Each number is 128 + 32 x the weight over its row's rms, rounded and kept within 0 to 255. Layers, rows and columns count from 0. The size above them is the row's rms in percent of the matrix's.

# layer 3 attention key, 128x128, rms 0.183, rows 25-37, columns 0-127
size [130 118 128 128 136 133 130 133 132 138 122 123 127]
[[145  76 113 139 113  98 114 125 112  98  90 152 119 147  88 135 109 158  82 150 101  86 173 174 111  29 134  81 137 143 109  60  63 114  92 102 182 148 117 106 135 119 214 126  70  72 102 188 144 158 144 103 120 139 138 109 113  79 140 123  56  97 175 128 105 114 123 100 177 179  93 176 144 130 176  56 116 141  91  58 102 117 136 175 158 135 127 150 108 137 134 142  63 162 119 133 147 144 152 118  89 108 121 114 126 116 132  97 153 156 113 106 127 144 123 111 177  64 117 116 118 138 124 130 140 137 124  93]
 [125 101  70 148 128 154  80  83 153 170 168 152 145 126 121 128 125 112 194  90 195 110 195  63 175 135 165 114 107 146 121 130  71 144 148 114 114 192 121 177 134 126 174 139  59 167 104  45 104  98 103 127 102 107  85  87  94 147 112 119 160 100 115 155  69 102 170 108 159 149 102 176 105 145 160  62  97 160 116 173 151 137  86 152 137 143  83 153 117 131 128 114 113 155  94 101  57 104 118 112 128 129 130 149 108 125 134 124 158 103 121 183 138 109 127 207 161 134 147 109 113 108 137  89 127 163 147 148]
 [ 46 142 120  74  91  93 182 182  84 110 121 181 113 114 123 134 114  82 144 123 143 144 143 180 154 168  90 139 120  80 118 129 113 112 133 114 116 130  99 204 141 114 146 146 122  90 108 133 108 113  77 155 115  95  85  86 204 172 175 140  59 133 134 107 142 103 144 136  78 169 139 185 123 107 140 183 153 127 119 162 119 177 138 184 106 145 164 137  68 122  65  98 137 135 158 150 147 123 120 105 162 109  78 117 150 103 118 152 118  46 105 169 152 105 131  81 142  86 134 119 146 142  85 122 174 157 110  93]
 [121 131 175 157 139 105 138 143  83 126 130 131 176 102 127 180 152 157 137 133 102 144 106 156 134  73 121 116 105 129 129 146 143 175 113  91  28  91 169 190  98 163 131 160  86 171  88 131  92  98 122 150 122  93 171  37 103  90 140 139 144 138 161 155 197 138 116 144 110  64 105  64 118 126 208 127 130 146  63 166 150 145 127 101 133 179 128 216 138 109 119 126 123 132 111 155 135 139 140 129 134 184  45 141 117 161 116 115 105 149  92 126 155 184 152 124 168 151 129 150 139 143 118  93 116 137 118 131]
 [186  87 191 114  84  93 144  77 124  89 181 121 128 151 136 100 120 144 130 143 162 125 135 185 146 140 154 159 103 137 160 127 118 177 183 111 102 119 145 178 164 102 134 133 175 103  92  83 144  73  84 205 177 123 189 177 123 112 112  95  75 147 161 131 152 124 137  72 110 100 136 173 104 109  91 108 123  85 124 141  86 131 138 159 133 154 194 134 173 138 170 113  50 179 171 118 127 127 123  96 119 120 135 164 156 124  77 104 137 105 164 130 108 137 160  64 170 102  86  95 132 132  83 133 105 155 100 134]
 [131 153 139 120 167 179  35 146 146 162 114  61 130 152 110  81 104 124 151 124 103 158 126 173 173 132 136 126 144 128  85 152 147 136 130 188 104 116 112 168 104 102 108 126 132 147 136  58 159 160 104 150  78 119  93 108  38 133 143 149 110 109 134  51 148  57 155 154 140 164 149 157 149 144 124 148 123  72 149 107 146 165 111  85 128  74  86  80 127 124 113 125 175 127 162 152 123  88  40 149 176  74 148 102 185 140 125 164 111 143  63 111 112 132 164  87 148 128 118 154 112 125  98 127 116 120 111 108]
 [169 135  92 134 165 128 141  74 128 192 148 140  93 108 192 102 160 151 109 135  81 113 103 110 161  74  86  93  99 122 100 110 117  68 158  90 141 137 133 180 141 170 108 143 165 105 144  93 124 162 164 108 185 141 190 134 156 141 118 143 153  16 115 107 164 145 116  71 125 142  80 198 144 111 128 102 147 127  89 173 134 126 140  92  60 164 118 167  77 198 131 146 117 130 156 120 112 131 125  48 141 130 148 126 123 122 116  89 101 162 130  97 112 176 102 122 131 135 139 107 180  96 128 153 123  80 141 110]
 [132 103 178 136  83 145  73 110 116 133  72  72 127 114  68 106  91 164 110 133  99 113 192 116  85 151 122 104 163 115 109  75 151 181 163 134 145  97 134 184 136 135 130 183 139 127 130 126 143  80 181  87 126 131 126 108 106 135 120 120 133  92 159 133 173 120 117  72 110 118 116  79  63 186 185 152 167  91  82 172 152 113  93  83  95 194 176 174 160 156 167 125 148 153 136 116 152 131 144 152 153  74 170 134 114 136 117 100 100 137 158  63 120 138  98 143 105 115 161 151 159 103 192 176  93 153 120 118]
 [157 137 153 143 152  98  50 188 121  92 112 120 150 140  73 138 131  49 160 127  87 140 134  98  96 117 139  98  94 108 159 106 104 130 109 134 114 141 115 173  91 108 182 134  85 141 121  87 124 140 126 124 161 107 125 185  96 156  70 188 169  87 141 145 143 116  89 175 155 180  69 181 166 117  87 119 143 205 111 151 122 140 211 105 141 118 153  78  61 123 173 116 108 168 120 107 167 156 125 166 136 185 110 124 139  84 144 117 151 153 161 145 124 157 126 138  88  91 168 109 111 141  99 138 154 116  74 140]
 [139 131 162 140 147  99 150 137 156 103 143 138 150  98 117 184 150 117 116 181 203 130 149  87 125 124  61  85  68 121  89 104 120  91 140 126 125 134 152  80 136 125 107 161 139 125 142 159 112  96 112  84 113 109 169 145  69 130  84  58 121 162  86 178 128 108  77 126 151 133 174 159 139  75 137 159 145 145 174 126 133 139  58 124 175 154 134 125 147 115 167 159 169 198  86 156 193 101 117 107  81 157 137 154 125 116 144  76 129  76  57 173 152 184 156 109  77 122 144  83 150  99 127  97 147 104 120 110]
 [ 84 130 120 151 202  94 124 146  87 159 191  41 102 120  63 179 126 148 180 135 126 102 101 119 117 106 115 132 140  79 103 152 130 151 101 139 126  78 103  87 152  60 149 111 154 122 138 132 110 206 115  94 137 119 151 135 139 151  47 164 131 151 109 180 145  64 178 154 105 162 141 112 155 173  97 103  90 128  62  95 137 139  96  92 118  95 158 187 177 150 127 133 163 177 167 120 112 154 137 135 135  85 118 141 139 135 107 162 109 127 110 154 109 152 135 162 126 162 147 180  88 117 126 162 133  86 105  83]
 [ 96 110 159 155  90 149 166  65 134 156 138 145 119 149  88  62 168  96 141 119 168 144 115 136 113 174  76 141 131 139 132 109 163 121 193 149 180 142 135 160 127 120 100 153 137 102 101 158  95 100 139 117 134 197 142 174 149 107 135 130 172 151  74 130 138 165 117 102 175 123 103  93 108 111  76  81 126 118 131  96 147 136 154  94 124 115 148  97 154 104 106 110  76  37 204  85 100 191 136 127  97  95  86 147 163 146 155  72 162 177  65 106  83 177 113 167 126  95 120 108 124 130 160 165 161 133 161 110]
 [ 86 105  64 121  71 142 119 100 157 132 128  95 149 117 146 150 126 160 115 164 153 146 156 123  61 153 122 173  94 135 134 146  78 215 161 130  61 153 156 151 150  98 139  82 169 151 130 156  92 157  79 122 127  67  73 244  88 107 173  87 194 124 161 134 173  87  72 133 125 101 133 151 128 169 155 144 126 123 150 119 120 144 154 148 178 152  93 122 102 124 140 108 201 133  88 187 155 114 127 135 148 174  75 166 145 133 116 106 152  99 111 125 130 145 132 120 129 126 139 165  98 131 147 146 111 122 153 135]]
# layer 3 attention query, 128x128, rms 0.168, rows 26-37, columns 0-127
size [122 118 125 129 124 122 129 127 130 119 125 122]
[[116  88 101  51  99 170  92 147 185  86 129 149 141 110 169 122 182 145 135 113 141 113 176 137  93 123 129 126 153 109 164 129 108 156 171 158 132 119 151 168  90 169  84 137 162 135 124 139 105 124  99  89  79  95 169 108 134 121  66 154 165 179 154 138 140  86 127 126 157 133 122 112 130  79 126  65 137  86 106 170 113 125 116  94 110 120 123 118 140 152  75  82 112  98 122 178  53  80  72  95 134 117  83 114 108 171 161 135 127 108 136 141  89 123 149 136 163  71 106 125 101 211  81 149 128  83  43 152]
 [115 108 173 134  79 148 128  70 127 164 114 149 138 190  81 122 155 146 207 147  97  79 128 106  76 129  55 114 154 112 165 142 161 123  98 168 112 124 138 119 180  93 131 101 141 113 122 175 134 176 104 119 154 169 113  57 133 114 127 112 125 143  79 176 148  81 148  71 131 137  89 167  48 149 132  98  87 196 144 156 130  76 106  87  99 115 166 101 128 146 137 203 153 157 155 158 133 175 145  96 118  96 120 109 137 121 126 166 144  74 179 115 143  84  76 120 128 168  97 106 134 122 113 120  91 147 136 133]
 [148 123 143  41  70 137 113  72 201 155 131 134 125  76 109 146  81 115 149 113 101 155  79 164 121 129 119 125 114 166 112 145 153 183  99  83 112 112 147 106 137 112  87 104 106 142  98  92  93  87 174 103 136 106 110 110 154 108  67 217  75 139 122 154 165 166 149 134 127 116 116 121 178 200 164 118  95 106 149 131 145  83 136 105 144 125  93 133 125  85 157 161 145 142 156  87  87 140 111 145 157 126 104 136 150  75 184 149 122 107  97 139 160 163 104  91  57  98  63 136 122 104 121 174 148 166  92 157]
 [107 152 129  82  32 170  98 156 156 174 184 115 175 129 137 123 118 116 151 138 157 142 145 181  40 122 119 121 172 129 113 140 186 158  91 115 133 199 118 146 140  78 172 157 123 130 144 128 173 124 135 132 146 162 142  81 172 168 153 103 182  84 168  85 111 175  94 119 164 189 112  96 147 133 100 110 123 134 122 176  88 133  93 169 157 161 122 131  87 130  85 183  82 153 174 125 159 128 125 118 131 154 105 169 172 169 109 172 136 140 150 111 125 171 111  84 109 103 110 148 106  66 146  91 138 129 114 108]
 [ 85 149  96 124 214 107  68 118 159 133 113 107  86 166  99 155 165 148 192 132 107 135 125 183  93 131 161 121  96  97 138  95 118 156 155 110  68 167  67 142 147 118 150 115 128 100 130 132 126 123 140 100 167 117 149 156 157 113 125  92 160 119  92 103 119 131 152 170 117 107 101 160 168 171 137 142 140 118 209 155 103 160  81  92  94  81 168 135 191  95 111  73 127 140 155 147  94 147 122 146 100  84 152  51  74 157  96 209  95 120  82 133 157  87  81 117 192 119 147 131 104 154 134 122 122 134 122 142]
 [151 151 135  88 142  79 169 159 114 170 111 143 113 152 169 158  96 139  71 138 168 140 136 108  96 116 139  94 163  50 127 164 144 165 141 160 195 126  63 117 111 128 151 139 120 132 129 146  89  13 140 100  95 124 119 166 149 101  87 111 115  66 164 200 154 142 119 197 157 145 144 108 104 170 136  98 192 147  97 110 155 140 188  84 139  83 115 126  93  64 127 128  87 137 114 130 160 148  94 143 151  85 122 155 141 140  95 105 106 105 146 147 153  87 145 138 184 138  84 104 127 144 159 104 107 134  83 126]
 [122 156  94  40 128 152 147 121  97 142  94 154  93  57 149 177  90 132 129 121 116 162 131 143 112 129  63  51  99 179 121 154 109 102 143 166 146  99 114 126 136 141 166 134  92  90  83 176 132  69 135  90 158 109  82 127 150 135  76 205 119  72 160 106 102 152  95 126 144 123  85 140 149  96 136 155 173  76 179 130 130 124  85 167  77  93 118 163 125 119 108 139 108 139 180 128 145 145 162 157 106 159 112 123 124 143 141 142 108 182 165 164 104  95 133 109 149 155  32 128 110 126 188 101 109 135 148 150]
 [156 121 101 119 143  93 125  74 124 151 119 141 145 182  95 175  88 132 135 114 174 116 191 150 170 115 167 176 123 124 146 129  98  92  94  93 157  78 124 152 120 160 125  98 160 149  89 144 174 145 103  96 130 166 182 161 157 171 116 199 156 168 182 172 121 150 131  77 159 146 110  64 172 152 106 135 168 142 121 167 184  97 144  43 146 117 164  82  90  91  91 118 125 158 117 112 202  97  50 134  69  88 112  97 129 138 117 134 113 151 168 132 130 135 156 157 132 150 133 103 118 132 107 112 165 137 173 136]
 [162  89 131 162  69 144 161 104 200  68 139  97 128 138  66 178 172 207  82 154 174 120  80 149 152 135  74 156 134 191 108 107 156 115 103 147 151 134 147 109 128 135 125 156 107 160 148 106  98 139 166 148 127 148 123 146 172 167 104  95  91 103 152 133 127 148 137 123 159 134 151 140 149 148 150 127 149 150 132 167 121 160 178 174  95 132 104 127  64 141 203 119 171 105 153 151 174 111 160 115 128  76 132 120  90 139 116 115  85  72 138 182 150  98 131 135 153  98 115 184 125 216 151 163 177  93 141 117]
 [137 172 121 144 147 102 150 122 149 203 133 142 147 101  71  72 108 118 143 126 191 158 102 138 125 143 137  97 128  77 154  66 107 135  99 112 148 110  75 143 102 130 140  88  95  72 148  89  35 147  82 160 187 139 118 141 112 148 187 147 106 145 126 136  79 174 113 143  63  84 118 121 207 160 158 114 110 138 130 107 137 126 118 119  84 137 190 177 117 166 119 129 169 111 146  76 159 111  83 114 145 169  96 160 103 144 151 151 124 158  96 168 103 130 133 167 155 104 102 182 189 129 144 111 117  76 143 127]
 [ 80 171 135 169  67 123 166 151  48  78 169  85  82 129 134 150 170 128 119 168 132 106 197  68 142 134 109 126 107 178 113 172 108 133 186 144 146 129 131 168 169 107 152 186 137 127 147  93 145 156 148 152  97 134 132 161  87  86 149 150 120 116 139 183 105 152 151 181 177 165  84  60 188 138 132  89 143  77 138 104  76 137 163 133 132  80 149 113  87 180 108 144  85 131 148 170 129  87 145 125 164 119 102 148 135  92 110 140 130 145  79 108 137 122 150 112 101 183 112  79 118  92 109 142  86 126 110 151]
 [120  85 129 113 134 156 153 128 157 116 146  68  93  65 161 137 151 133 179 154 211  92 116 150 109  88 127 114 150 129 160 135 154 167 113 149  82 137 143  88  76 105 121 136 128  98  62 107 135 129 109 118 119 123  85  94 152 113 156 138 175 140 100 134 133  98 160  79 153 108 111 132 168 145 101 130 154 137 138  74 106  69 151 124 102  98 138 146 140 164 239  93  85  84  97  97 164 121 121 143 123 132 149  98 195 158 152  66 134 161 177 136 123 151 124 101 113  96 193 149 156 114 104 129 188 173 116  55]]